config.toml
learning_rate = 0.0115
beta1 = 0.93
warmup_steps = 200
schedule = "cos"
batch_tokens = 16384
Each number is 500 + 25 x the weight over the matrix's rms, rounded and kept within 0 to 999. Layers, rows and columns count from 0. Numbers have three digits each.

# layer 7 MLP up, 256x64, rms 0.318, rows 123-229, columns 0-63
500490466517510518508507465486440510507508514458460489447496546534506527477502522460476514560513466493502504502523529484484517477519511527500467493502510485500521485521528502492515508503496486
518525463498477515514435485490505475491477514481482478498512507536491514542489483531526512512501484504458497507472481506500527485512481508483504508504530540473477523509491512475466495484474499
521505481514532520496433519517563518489521480480481476515522459482542517501521505495505514515536513506518476490505480481489522491486489512545504474497490515504503497508477466505480479498477483
513510512538505539471493511530485460496485528536502496518491487483501517501495527476493494456507484526485441503531480505490501514519493481487484446518496493485479548534452527533518477476513494
512486502529508519476498530458500514449496473507473543465466519485491511484441516484498514512497482515503507472524509492520500494490450490464457503498526530480470486474518482494481525509492548
495497462490500525496494520510546544503522510448458504468495521497508503458519473537513506454495532492517467503512499463480514517502467511522512490488487510501556465503470504475510493487498514
518555485535499489470561477492486553528492466482490500522494502462548507525489523503542462505505478504505497497549509487524545480531512512451523489508483471484453509467506466511523520511491503
441486486518506515491540463543506487477509481531492510508509527526511474532493499515493531493505484495515508492484503530515525541489503550486514546480519496490510499512468501487537537540530477
506464486482477479501514473458506512523499516471474483437524534494491493480523463493490496514490485475506535490501504507517466483471519502498486534481540526510524471490495493522485523488514474
477544479505501470503496479528534493476489496519477503507536496534508466531529507491519498517509484480508500475511501479523476516461481496536483502520456500517500476490477466454553523506464498
537531487515472507483516510464463520479492508489519514495521542455482468491487517495484499497554487488489524530466505490473459513436483454514494508513513512492512523506484531481521482524491489
506519506484483457473481514519479496478527499519462497482516535480467537569459499502470477464496530527497453527434495500541516463526503502524513505549506477482537528474493502495489466533478483
531511493468499459518521523496528511496491459503501508459489522524518525527516491467526499519514494495526481528486535543506496544485473455485506509500483490497560473482534459468527441524490498
485497501519488478484542506497475489479508491511501466473496509526488537506516454500496471504490462518472509513465497491513513533496475553523487464508470495457562498509469584507529508516507487
516529451493508506491484480540527478481550464517495474477536483536437480483487491497495516522490486524515488494501490485480511487532509527474515491528536525514515509510485507454490502500490476
495483501486509521502507475495503531503451544519498531499525475526529495526507490520526485512513512521536474516507508514536509498549512537538515511465517495484505484560502514504465467489469477
522488514548470467516501530524504541496474536504550475505438495522524491498497506506487539507485507496481486539482509471471494497543488546457521523498519511489525459477551543522460486508517510
539509483469511478513504491529520484523469488468501478542492493496505504529503467502474521452466516493510519508503494531521450497509477497490482464457530497486492477482538505534525491506528492
543490502515545503478506518508537504427522478513472494460499524480544491501518497484494497531507505509460499545491478505506560484485538467448481491476508492509541506482509518510502524511488472
530520486453495531504514512463494512492522545432520474511497461498509558464493476528530485512465504491525485500504488475485481524508487479506499480480503498493523522516515486475508515504506530
473555486546498485501524467504501485476516455462546493503485458478506443466465502511474464508440503524510547461499501482464482510529526456554477466479494525511532533514511523520509521507505488
492501505520483486464518520451499475524505496525542469494479493484512493501481482462464468520499493504528479530477493489451465488507477450512485498508488507480473523451469507507511500487461473
527502504497483518512539577512475507496500490523512506462442478503496515542481529456532464507510521466559511508501507480434519456522487487517445525488514520524494481504488535506491509559454503
478508506543547485498463502511502471486495438512495537530519533510519463514499571489510508505501499506497478485457494499456487475478481446522477483483494523501489498479501498491496522540472505
477499528513491519486524489504478508470512512515485512549501496469538526493516491486511517534491489499479508489459504463493502467501540483451515503494534503515495489475549506504450501480507505
490518517539494464492490463544486470462490546511480467530477524512480495505513429472575524562524484516525503532524524538461488477424489516485548460492486480491509514484504512521519490490488510
515504510496464483506491502494497490461469456508517521501550492513479526542486510492468544495527553516501546513504522486498501520491490471516495510512513483467504524521495481531523465548478433
520460455525497501462485535508524489465505507500496490521506481490537519525502498472466477507475500494456534471518480515502467442519490480523514516498505531502502508511500516507519486493453522
507511456469496502503533488521519480492452510482438505486499493474505478522507520486511484483522537506545454521471576482467432469536523487504502515459532488477509513479530464510540462505535496
532513510498491539542518475525506476521494503522451515508472502482482509461525484480469518496488515490477453482521553504501457493462459491472449484492460545484495476504505490508494522509498446
526478485510527491511468508485506464517460511508500492504541497495478519527477514477515471486542472526522491504486488521502517480527476478541462441524503497519507522529498538510477476466477488
483539509496510485493535489517479517453466503483484471474519534549537485510496506511539515513481472503543526516523456540490521493523490494480517511534461497501489534511510495466492488468490489
502505543496399526541536503500444525474494464479485539526506544503549484437517539494544527493486496537511490524497487506428498524492498504518517517469496501528502504501508474477447498481504494
469487479462494509466509464498513521477500504504494503507491517491478484499482520479498497529502515517477444506510503506469487482529482482527490513504541484492506490492502518538457504550504476
525496489496499491516466509479505500423476564518486482507536516495483525510461540556466434491472520537514517482466500482480494521512531481446506535475554493509476518515512497493511536474495523
537493477515537486517492502501557503509496522504518495561494461549462515506532526502478490530510457497458516476499508507506498540517514529444509513532527522529511494515455480495437553504460519
468493519504522480442489534480502503494494525469515503509467543546526506563497486490488516525517486495520468490503514480487522463491460543474508458452529493544470504436497471465532517475488568
502497514477484508505464542487488502504502504510491483507565536468456477485534504463504492505487499491486555530561483476507569430513454492531475479498528512438524458489522519503487511498505483
453503473485515494471469479515498486499524515500550443477485483439450456480503513470520506497475511476476501489441511505475499496575520476495483501529515508521516525510500525506499496559495474
471460469511505514525490506485523492473484454493503513521522500490500495487498509517475460480515466515520508514468527516502498451516470541529499505461507525501523495527495529483522517494526518
480485490500518489494461500538467523479502516504509489495528493511538515488466492514474500508487516498494518486483522507507532503519481482488481524485532521482497489476530466524499503472510480
479484515542506521498473515467494526501465530467524479485489488484513487473514480469498493480482519491524517472522541531530455473478509511459481519496477491463514505486531492482503482467473512
484522533502479486477447480507510460483527536503522485447478533493460441478535554501491496500517524465499485496475485509471482498492528462476508533555522494507527457564479519503501481471438512
468541452488528463578520513496538501524509513503471473508482456490491500480463502448543440497510488529516480448497479504486481510501486515479503526526542474493505515460518537540486500518499498
450515489514495558466479521434489450502502494475521483490551548501506526499530445455555553496502453480462461539523503508528482495459492493519498555491479501474475477438478499494522496522462498
505536496473510489493500485442551465547477514534446521501494491497510535483477480504503521490503450544489557502489531491500505540481513532489512449514489481488515518470513457552448513558464500
530502445515494458474500445525530483514512543464497468509469501507538445497477494516474493503479513464554527541490486497491531501525495510506530491526515489465457527451496500491531496479513499
512495519492505514479525509486486533478487491551475512522496466538477513549501530498486503500526478446541493458497512433471494533477522485479537470491479502495501517513521506514521561496488500
541519490498480483471487500506505491489502511543500509495507488466521529468490479438490464545504500518517483490539506514498506495504489469506499475513496479527452524500522453512471475449492491
464501461507509498508466483482485479532486460471501499508498477494496542492508485481499446496522504552470535459504494503501461525494449496516466494514509509503473460444537490510536515451520506
548490553523536528506458490542475486486480491521523500501546505462508538530508478502539489523506479524520522478507514567507534491473478496496499473455456498438467494487544504537503460474486491
501486486494506499480513506458509471496539486496552520508477502499502481553522568497514523511494476506545466512488488492467447510503488517538539504502531475468489506490497497441482532513562473
500527520479493493457498546524484514466498514528463477469548519498488492520493494502466542495495465500473506473464528525514488483478466488503481497495489508500524487494514495503524514512486534
540507494493474514480505492502515520538512517505527478445509503471487474516490483476496498500504487522517457456539473478519487532523522521482477504505476489480494515493461540454488502485513480
523531502511517528524503530537499533512462531476480524439485493475470529479507500566554472495531494521465502524512475506516497509511425473539524513469478475472508487491449471520512467475478516
530467476505501461489480507486520520501477494527488490489474509509474452527532459486513488523543467522499503496511526439501497486502504501505478521499504497555518479459499488524488502492473463
493525464483549466504479545511482472457535544513507503462507505488529511496511542472481499464517475496484549483530521508514505476450484494489489491469538475502492501477534488516493493501470500
466499487533482502503472531510509476478501488528516483507505483509523508514524477458514505516502509538490509553475553528478482491494489484474500517479498450548508480449505504515443494524486497
471486508542525526472509510510496501544451518476511531531471480505512494497529479482491506488485484490521515538482528504480462483475506482476504468491473482549531487503543469485429477495482476
503457502504504488508492537536526494523469475517521529461549503463534511454545468526482497488488475523503492503509528474479475532531488504448525478486520441493483504516538540528489486554505489
513521527475511524516507489511529515491508521472515517491522497487519459525520515507487465472510507452513504437436522503508522477465493525547492504542528454455497492539483525543514492502498484
485498498523514444449477491481520509493467527504461468525485495507523464497482506511511489491496505521494479480487499477495517491526485556507455484479501491487541505526526553490463509517486520
479515522510459488514506528513486521533482478534528473497504461503513491505520515476538483482496495487555475500502532493445539479507527488493516515497512537524469529450513507495502504486520501
537529502509468560435528506461477500440487485455540497529511470516515481496541503537501520546498472511540474495524526473519526502502516472522511441515491514441517521494494527469548501555502540
539509498443441443520486464497544522499478511487469501483520507558514482519465490530521496509495499499476509504466517472517493465516518505553510540520515496520510512515512540513501521531476455
508456522502465520496506461494510494461521455524508490501513444510489473510492530517462501506483461507506543517493510500551515481511534526520540530552506486520502552481469510487491505516489485
462478489482446517490525534554522478526539492513543497504537519483478496544466476471497473490476552539529497499466477478445504518522500510552466486462504520478485479493557474507541520545469489
528505508507523523526482549525506457499485602462475507502512475512522471509514484458531516497490480465478550500498485515582482512491480506501517520536517507492490512543486477455458473510458513
516460496473470510495509471574538488464499496501478468494457522476466541496489462511502474567510464480467472526482494510518507448463557540507523481487469535478534479488508547463522475532452471
498490554509471509495516515505485462488541493497535477501517491491482505466522503525484550502504427505479462522557496508463462513541489454476519540442468476511481498481502539443462529509497510
457512529505490481525454477543527510451532544458537495562459488536492464499516488505443490522500464481531451501519480491510507475478554526500544478492479437501500518530523511482523534498529461
512522444528508521485477496415479471483476508478461539498533533460496519501514533523519500504482500486490495522516515486540503526517502562457493505541548493504458506522496464535480495499521473
499532511507494488494484493499519515495512512466534475525517501531496448521500477480483491488503513510489534515493516476504470471524439519482539482463533520517485554508527509518465489514537472
507504477501452535457518472496489511482506475506459534520499515493492501505545543549484494520501520516521478459477490503470498535496502470478520507509481470460485484517519506514504488518499507
481492491493490526509522524498481461491501542501484491475511489505519465523493497466487486507477551510548496487448509520472517475536520470524460533482488471529531516501509496526519520510460472
536504494473538501513480565481494459523497539486459521535533530496490531515516524453520556521484434525468507499486516486552483527496509547497540489508464491515533515494560504499497472495469512
507505481483508520472475501476514514501523529465489506484509505476534529454515474489513479520529509462475515477513501483526514479476475493495464513502519511521525480485522451470473503507479512
489548454477508443468501496470529484539486542527486523493542514506474478497511513491478491516469465496481439507486472539512452485483401507491519440531490491502512519460506467461495484471567493
471507488510547508501525498536535491452447523514562484481539527478489503496545494464497482472476515472455494508513494471512492476495490525499473527537499487506518551499514510517491494525477510
497495530486490505511482479508512489452530557533477495499534510452488476492497495489518526488496495490483461513506496502493512494499471519470483516487508482504496507521487490522542490540501486
495491532487524518433488436464510471505500509509504502504503504490470546505514519462481500492484511512447516458507463526536527507485477450534535521450452508511516441474494455498523460482517454
540512518496509462482487480466489485462536480517482512518486485472485489518517457498462520513500511526495502492493500493498504507505481524447499478519516501517491485488522473497545512512514483
498512531485517544482520525472511499484517508476444518487474548482474515464423495469488490529509491549493527507467495489469485462501472512515492475494524473505491482522527519502519499508485488
463493525462470507513501480476530497499481495513480512460501487511526492505472495484486454502500500480507531489479515501537508485479461502503524467543544473518493494488512452453472474493479513
512508480508512524463509491523516509476503524520499429509472483473457540503533482506517512482508444516481531506524456500513457516521557498533524513530494493508452516482513542502519538531498495
472527526506505484466496499512486526497520489500465514501475530518471514505533487510493482494529530488476529499481499500453459518525505505524515516492535482457536533453504513485524520483454537
503495506491521497472510508516503469506524460498467495505481485506518483462472523489526521482493475572519530543485454488502513511478470457509426493545516523493531452504517512511482567482490494
496514486510509511494533461500512506461477513492516507521506531446485511531473486471512472469466523506502526513533467517504552506480528524517490541519451492486517516466534448510498471514479509
481476497488502460535477503509500476498492528507557528525474556507524453541519478494463524471514482470503505519530475473513518489490493478470521498508546511491480519476510539496455497482492491
484511527516515443496498518493518467504477470501490468511471503501509484521513547499509458482480467518509511524476506494546492445522461512485495499471453521480486522484459529489514466501527519
514500515460474534468509503490530468464496505509518473500455486518499493516501541511527496487502490485470473497483474473495456532575524531498463509510484471534514487501493515475489485519494502
477498550489492508498529471504493484503458507536532519494498468539492509505500466479483495548465523527514548480526519512519508504527516489516561499505522473494457499486517543509502501475498496
505451508543503511488511492563482507489448521492516493507470510521501487502492499539508479498443495486471485548522474518486514475496510453472479515520488474514521468451549483476502514481468449
487518474524484454520494490505495493522490506458486507502498451501527478481503472461486524473519474457455494513507522501486550497522501494472481522496480448498488509494488516507512511520473478
480504505555510486433487469456524495487446460493497485526462493479560516493469497481456556506487519498494538505501500496499534543475534499471506530515532471497551467485471512493504500442527477
486509532487505501492501496501466518482540539504495484494495519452517507516476463479469515502518512534549483520501536516525508502477482511526519450465448467507502453473477494427510479508498497
515516523522466479514521510512509530462535557539528523508441479553480512497510504485468450477519529459530507520501468494509547495489532545487504506491495498477520467499509543507509482557461482
539459518483522493486479441504544521565490486444536502505483511486534544452522511520524468539508500579480527501477498495534502489508555508496555491483518528552488492506486494490527516524483504
501511522478529564510479480499520499489500478514527469493577505506502474502532488464470473437500491500506515455528488539518522466477514515467476480487525517466477541523508517504504493481463492
497477515468521528485490492493509502521503537508494573534470512478521442477559526458525497522467495497488449477527505527473497479505513514455521518498489457517502462494519538512529523562466479
552506501493498483460495484532493470493468442505503523471490512520478564448516481501508537482472497518487536515515518480535520491547512521502507490525483513472494515542480496536502480545516511
495471474513493476517472494526490538550516541479549518463513430547508487527480513481505445448507432463516470531546537443514496480514490487495468518481514504501551511481468459490464515498473537
497480489501456530485497479565507522492497532505432458505473502499483513521520462517490495499496492462518516511495505480486522558501484513500477449512503519505509491538486505523518502513496526
556492503493533506530487465496504507512470523475526476532503456533552533472547555494508515501493480512517541515503542520461452561490520465462543499482489515487467467484503504519477534483526532
531520491484517520505481480485489493449479533481506518531450520475493469497493524517481428505477483513483503516499566545500459506518550497517492495554513460540521518505478498526471533538501494
502487502514488477478520491514514482510490523511484538490487496515507536493495501522479480485548505474490493515489496523525463474559490468445511499502486541523527490512521506419527471528481459
494490489488479485485542509493538489499491505462526487494469485506501485518533532477515511496475533530511502470486496506515529534512481500476467467472484443486486501496508500512535494508526487
# layer 7 MLP down (transposed), 256x64, rms 0.163, rows 123-229, columns 0-63
478539496468536483509476513512508497512497515501497496468516451473510447492496524500519467542514516502468487499502478531512480516538535497487445483505502477503523468523492474517480505520499510
481462533471473452467510524485496501486505476468527596528468501466499499467524492497485470471482519465505471472500476564520490515457499541517495519466484479521494514487499544516530466487458500
524519468497532492518521536501527503502532509511496507490488456523504468502498526536483521518520547504465477512489470493494493489508504461535496486488472479484502495500529485483498491496510537
516492470502531501491514533487504482531525493552490496474496471499497490529507510503507512496495531520454513534483479525507479473479518511524465489522511494507483521514502525530508503507519519
503498548467556494512564490541517494522480558524497469502503489512477498463504486505497479471509573492486510506503488473496477508526517522502559510530500451501481512548484498526505488544503440
503498480509505478518512547481503532514520512501494490466502482529500461474495505539507523503505511498457534497528491523503502521485512469533484490521503513528526517483476472505537479500507526
487479492493443451535507490508486490492514530524531478487520564515491482493491504537464488547517480505479520504490491469498568534512444499494474500478478541539497487510438531564482531494528485
492484449483492490499523505493495491503537498504491520497506521545489486516515539522482511502491512517447521522504498538496453539474488491526467512518509506527510527512503480526491456505518513
492483467482512486511512517477509496554523523527491512480523506536479481520501498501496494508522527476453509489507468542498463482492500512514451512477523516505500518500522522524512475488527512
478516471501513460514507483484510454546479492507502493461467469506490453493484490542528512532491537532514491520495518529475512502503487465498483475515481492513510472494498511544493525497534501
487510480509523469501501517491501521515531466504514457496498476527486504505477507512467507488525524487441539486504481492458511504480494492489499519491509496520469521500513482484516510502512518
507526492483434459482526493556467462463508470482505506483491485477489511478481486490514516467525496453510530526445495495505502496512483505509465455524486499540475546545457469468482565494494469
511487454463489491467519514514507474527524495464504512470492482489493441509498521501517524545489521469501509491516445482527506526460522507511480495509485479479506496513517515491525516526506486
489497475516483518486570488463476475509504510505511433469476509491504459471449440501510473505487509503442494487490493516499507480479506484536526476504492488516503525528495498506495509545479510
510517508531480481541550564484510495506476502493535511465509473510530479489510486465525500496480537510474489468525539507529499514481509493477522482471519479473518569467486482578474515492473517
478476476510515489513495505481503505503519497508486516480511476523500475516480506495518522518453522491452502499537498543505489486505490488527457478505498506511502495495524527506474535482511508
491528502473526483472516527494482494459466482490490519520528488482531465507520467490530497506503541489489514473535482563479509468507576522527506482485449530502512493480504478505520498505524474
468502485490440520474509532478521494510506520501523513503514500485493479478513510517532477481509499492484496521502469475516527482507503501503478488508478495461530488488478538518503534481490514
517495499488490495494502499490468529551490504494540470525467494509487462520530518538499492488503517511529495445519507478532486534505466507482459506500487471500482490491515449514502509498506522
497517498488493488484481509475494453506551464497520506456501493511512469508474493476518525494467521498478516528499457517514474492469509492512470514505500471483513501516516482509469484526501516
507535518505482502464515459455496473527527449497519481528485532477502477443538477494529483505463486457454508500489540488496525508530518490509474473513503474487475491496496450516506470515483511
508479450521496476497520505469495488539536523540502495478482482483525471510489518534507514550508502494485535515533453518519529472486492498503517454515465494488527512508548524517500504519501489
467515496503524520477460478465517509546483509493529444476466514452497539524472513462514498530493483499506502513492486523510522506517515492491528478501488485480504507485511514523503505493520521
504495469538484470490540513479499480549530504500539498502534494500537510507509547513477516533510518504452534508478442515510535463502484494503497510503494488468488529522536465486498507521511521
480498497481493468521503520508472466532523544518493520505509481499493493490509510526483530531477528487457500481534458481493472466487495507495482506495482456504479495497543485536522498486506537
489485461453532460521504501550486485503483471464478508479483494494488509517511509590545528548518555547525468534475461483471453471450507530458469506524476486507439518501492485502478497472480502
534473517508492499494497469512527500527546486516509510473501466483464486482512503495508482505515530476493486499464446518570471513476468463511482490465498503510494541516474528504483530506539527
507511539449509489506486473490501502523497487505535547504526496491482488454528497545529505478543490496564472530507462480481492498482514520460481459509519471484505514500482489521494494494493520
494470533503505490466504498474465522466547471488500520489492525516520504463520466511531473492490480518440514488505491480518530507473479505503520499522447516508503475502463484531459530503514508
487494503512476470484474549517515498508521535500530499490503542511464509500474548532459494489491506496502518483468486500477515524494521532511485517554508497541463512500491476544505470493536544
524475489510523494475533492463485474487497493497510527501478475532498471465501497520540504492467497486463491471451494528465467525488528496533500515498458504506467501527509496516481488494545477
524472509496487485514500518478531493538496514519484466518478474484492519505467475518506488548517483481429472491452520484545443495506502510503554537519478491478479496492454498480506535498484506
499504485518530496595449448504454517513528523560504462501505469482517489499484473437509470525516521486518494428527544488483469512540525494482529506499470484475482525473463490441466508478498490
484502473530500512498450470504530475553508504533506491506542515542522500485488516494520524491517499490483514497504519485533508517495524520506485504488504508480512506518535496520525509475502521
494529456526505496507499484455506469505522477525453516499497508554538521480491465507478533486511437475429450546514535486501518519531525481486467557482494472514504542528490538484513478486493473
531496517496469526510514497478533531520494463451484531486458471490468514517529543495448533502490494449484494532487489499498527475531475509513545486467496536469468506533491478484514517434470515
484519539513557473521489500499479517513511486485484468519536479539525517482532512492544528518515482474454482530521464487528503534498514464495507500520523547534495496442473506492512425494505514
523489486501494523508511481505483539554495456494494468479462480528518517517500512502522513499494500519513521499480507538495493494472535469529478505509492512489503474508513535494453469468494548
528486524496491503480458488481534461500510483491489453510491496492494493516508519500465498482557544500493502532525519486532479500451524504483452480548512455506525476510538509457510487452529535
509467490510529437522499514541494498511533539538521501488532506531505461507550505480526510505509506486488493536500515561494479490502523526501514516495478503515508494497508514491512466486513563
481506486489536538509530495463494503528529500509499521492494504484509508485514520481473485520512494495485461503515514508500480516500553534505520488513502474511501515478519485485473487521516527
532511501466476481528529536476474451521521520477524472531539510517461521516466482446542496525509481517485470493505498502492486542532507518482503501500523515512475483482457488525519494544512519
506524527513524477514483441478518497486487501491538498513558507510483475449525474482522453519496529490456472492511537519449498526491512493470476538531475524532487504517465475484494466501528538
502481515480491556495474439528495528532499481497514482486467538503496512533545525508479504466489487506485509545540505491491536506533499497493476504515472523504502503495515492472508500459466504
515496541515474506486513520506455481467493419485503473537564477487509488465464488518529437548473493494487481486489478488510535477429470494501504480556466446503505490547500505559461474516543492
493493494448518525492504492524526509506491473485505518505483529511474464431462503547512514509565484507507496497505551495526540496522538497478493501498487499499499519467512451500501484494510507
489479517497479505509527542450503469527529464513470488489519515492508570472520517501501467499495509481505513501475464462520499506535497481530493479510487509500475508468502528470477480508501504
481474481481518499529540503483478518498498516492477451497471476509494486499513489490497515495508518476477550503505506538459510508490511501532550468543482490472473528529478497527472458516484490
502469467477499499493492506473493459494527512523496472500510458502490474531490512488467504532491512470467472478512484526483493515502552493519503500517501475515479504533530537529482465526507511
477470494520499513507471466517480481510513486498511516483506539483539426504535468490521483509503531480484469506489518511474508492481525458484483510570507483457507498504511518498485507485489510
513504459497524473493467469492510490514488540506479540528517505488519506522463527492468562496463524484481558500502479523482490538539463468511454518510446456466524465527524536526461460486556484
492434509485509514520492518494523551529508506497488530501499514506479515523468518479552514505500509464513565504501487544483499509497492481478542491438463541529501507509526490501490488470479499
519502489513515480488512469491514502502510479517463505505500510484519514485516514479471515501431528474469526519492521479482522539489500505528542565486481528479491500524496493536536475484517509
439527494492496481487484549520464510526492509536458497475481525468507468504488507521506499505491547503462503490554505516480485485484465481526498488504468510504492514504493474448519514520487523
483497481500508516457478514465534535519548492485476475485518489541501485529493498482438475478473503508523490511501496503513526481483537536492446470506493463484519528509493545479523511517514490
481479480480500516495509511491517512514494502512502499472493461521464428514485510494505529515499493462456531524525491485481518480476508468527479477487478495515496500512523519529514476488527486
524470510536505483520526448508541528561493510482517497534490513497465501483509483491508482525498519532523457516480465486489499501531527522454552505530493524515481497478496504462495516521515509
453471504462508495515532527495505490503483470513509528504540476496527462516462497521502465506519489501520498481482482490521529523507523488537521489536471482500486504466490525446497512481516506
513463478500504479526517460513479522465527484491478486526519507505485487482458481472516484528469490468459502520528492445499557495516488516489506484494514499490480484474507473530514535483486561
491505503505474524500504431465497513480506503515500470545465485517429533503468527471494485497478486482483499513481484508516566462509500467496440496495498529474508511507502446475498506469482479
526515508522471464515545526499519492509500494480457555520468493477482521485439450543501502573521547511502466511503523487555488497512477542531518495475435518506500502478447510485496539507534459
514495505493513524513480537485477520503511512559534502473509521494489489486539525523525534524483491493465508489508490496482471493508487474519479497493495501517502522513493472515532496489515484
552502520507515520517487515453510483578537527495502516502520511522506514485504524477485504505511501509488503491488502518499522465519534505508526489506516502514470518512529526471519522515501508
473509482495475537530510455465515494464476429525479502478487474473515451462482530472471509484553489503509554488497549528444479512496480520538434518497528519458525461561468490510519471491492526
504462450471463523484508488489532483510505468485471519481559494510485514459484508513542513507475501469476535510492527502502472478461517476566505498487508506494467522504488546502496519471537482
477498489477483479506485520502498467529517500518550502476523499529452484505494494510471493524510540502508538507518517526482492473474503481497488515510485503533499498469499447506514465488491521
498465519497489491485544524546513490512543532516536485447499562472450446493519458506544438543490516534503497498480486490469515510504471533529501515503515513499467487519475498519474543523494559
524511483467485494489525465500517505500528473548549517509476531503500528506525506512509490506501516522519442518505546544500477459525512487515472466473501472511524485486505503490537538501506509
482425517492553521500522509522487515448483436506452510439528468512557467468460475458486524486483504490499462436535532518488533521465578484510517499512500555440437506433477535520486426520477543
513486432496501519504515459509430535529476455528506486523503501490531458508515531473527470524428534479509507484481518509532531456506498544496485447489510495468502510483492484518482527456484506
489536539481490519519484486414488532503541441472442481516510474533499451442509464530436480506525488497516491509548537525509524487428533516496513515476532527494416486511480496514487528488499502
522492522472476497503501484569478532537527523528527502494474520517503543508500499495468536501497516501506490494469492511473522489497513453514512485459487533515512479482494527487497501511531502
483507502490528468460517496487467497524524447509486505467487477518502473522454497501535521510504525518513502508543445527475503491453510524494509499534477501544509483496502501498497493501485502
497548470511531477506500512536480493505552502516473489510520517511487499536505487457486520517522499468468523496494519531517509510503509491489483446517510526543520524487525489475498496503490540
475516499529551491493476492493476500527492517503493488538502495463498497487476453508533516546512485522498523529521508490524531519511513543501513489537474478506491491485509471499472474474517540
519487488513503491481545483512538491519505483504524499464465541520502525524530471487518493494499525496516495509481492497466511481489514501456517474530463546507478515476503460507508520513507547
505506460471501501510513498517505512519534518464508486488510498518495494457497520513496506549512535486471501501507497487457484503503522490512508476506487492502503481512538503529505521482511541
491447546525494524516505499503486486478534491485495474494465491497519538511492472492504495496522524495523558490528530469479543515525555515492465538487476482486479475526484522553514505527430493
496492567509486483513459515485464536511586472517476502492526488548527473485492494494527533490547454565515474479481519546508471539516529465482556483477511511521475477515473518484518505476527486
522472450495515530496533517509516508507486460540529494489477463518501501466487533500487489509494496520487493537512468520495464503512489518505475473536501507537515502516501517509487492494522535
458478513512546511526488521449502496477496487514489486500471514490479479505516510465538465471504548513490474514471505498539493597557493463504509505546513560544514486521483532487482499487471476
507526509496499498504526506511487498539528516525518489503472495459508497515492513508492497496507480505451500498519496494501473497520544472514518493491457444557498533512526514500520477513538498
480484529526467536518547520478499519538501485463545522497488459536517491489486466507506483491512488476500479564499484523521470497517494516487482513523518453492495525484479514469515515480520499
519505502495472529532489502492526482521537492496528484518499475521488479459504463530528488540452510507489512499512504538515480504494501447524507520517503478505488486510509519508482524512524493
522504511488511481464528488540486487513487505479499500559497498446482528527523495437539564530518500476504536478484495504477494513461515522521473422494485455531503525504489522505533495497562479
486500479501496491489500497503508465526521554514490527495502490512483469495508513533531551506499560488452470487531493515500483508479524497525493507466495467492531502488507516526530517487456523
470484525530514527533510494499501492500503512477536498498472479518489525492504499478436521505550479477498529503498529513497468528479514536497549461436521480511514499525453482509508453480555527
540512472512523527506515459454474456455539460503486471499510509535504487456495459529533504508507479510468519490497517508521482490503492474445511492502508495531515479539499540529479469472509487
495501492556511503478520488466491474499496471492535506477486456510484487482493516513518497491511535512466519474480500528508461511486495470535470489467521501544481486493486479543524537510525505
495491477528515468517480527484506482513531502502520475486472487524504434511506510517529528509488522490474505507518480526501497465481505507526488488485481483489497494496512510533519475519524499
507486500532512504539486483480506485494517506480507527529519513478514480493491461488493470484509528490498474521519490523510507516518483462465474492457473489486511530469466495514503494502496503
485506466482503492500511520462506478514507522540488505489491468506509466503502539494497507531502530502473530512501477523522501472501529511515494490523535482482488539506519514510474494482506515
508557527461484500502499488472515521495530495500456510518543504424541474515536496448502589547512470515500502455514539524511528555512494521514506524479480547494515544476442514501496467509496536
469473571497503527519506523490498511497496463511527520511546490460481491471517501525509419522492470514486472508538456499480490514442507509506519496503497547496500526534498508523480491538468519
468489551512521482468548530502530511542468483503495532479468514456493472491473504485495537486470497503495489485572476523475491528398485497536496475482562488506501482537531484519525464460529512
529439479506517521539528482469506490536466498516523498483460484536497542527499529500509499475470511464475491523520501542513512480544488500460449515527516503479513489473521486506523512495519474
518488509507498521488505472480480519509495450511514483498451494499477459497498499532473529463470499468514482461567562510511526534467490515496505473498504509480508525519469478526523508470469493
470523516518551530531442482520498533506506539542540463493503520555490524534475492531466465451510485526467520528475520442523489477504474514547503471465539470490497501494528504518532423490468501
469455494476471520507495506493522494513482501502445483527453537449492531498493556483484506517496488536528472528565464506482498529494532495486518569517481493564449542512531520505498489468510539
484467561535474439468565540529572472546467490455509504510528495490487486505525529505515495499487498503484471500496466439516498542420492516507511487527536498492515501555483509556464469476486504
495477478503510553527490540454498462474541532462489465478510512535490435521502515490521470505506520534500475500497559459495476502496490469501473476510491477538445510515509500509512481488513538
496470510553509504495505503454513471487524463459513511503474480531416511523513441484492482498457516464471501523476488502524527489506463449479463477486532494476489516562490515509505539502500522
507494489444511497477510532486505495506494522519507531501523507542486525508491492490538510549508528519463506509479474494480481482443510501479508509522499521510492509523518477520536485509520545
458472491480521503551530515471494501539515469492499476516487456512541516512515526482522512487478499463486487498495508459506548498547503464505511483511541543455522496472550477505494467514515511
501536510496505538499531502505502497510528508522508494495539504517467551518453468491536454520545465494526505505478508502499462491525500483529536484548488509508525462531474500495465520502512547
511491544504492447541474495484472484502511503474540533488544498488514477502498518476544468463477508465491465496510569499456523545488506556518484505476525467483488516502491500543504522512506536
476485496448507518497490526513488526516484477502485464540473487496453482492513547466484529507507507485478496516538486526492490498502535506503468501508456512478532551549483473479491490459486473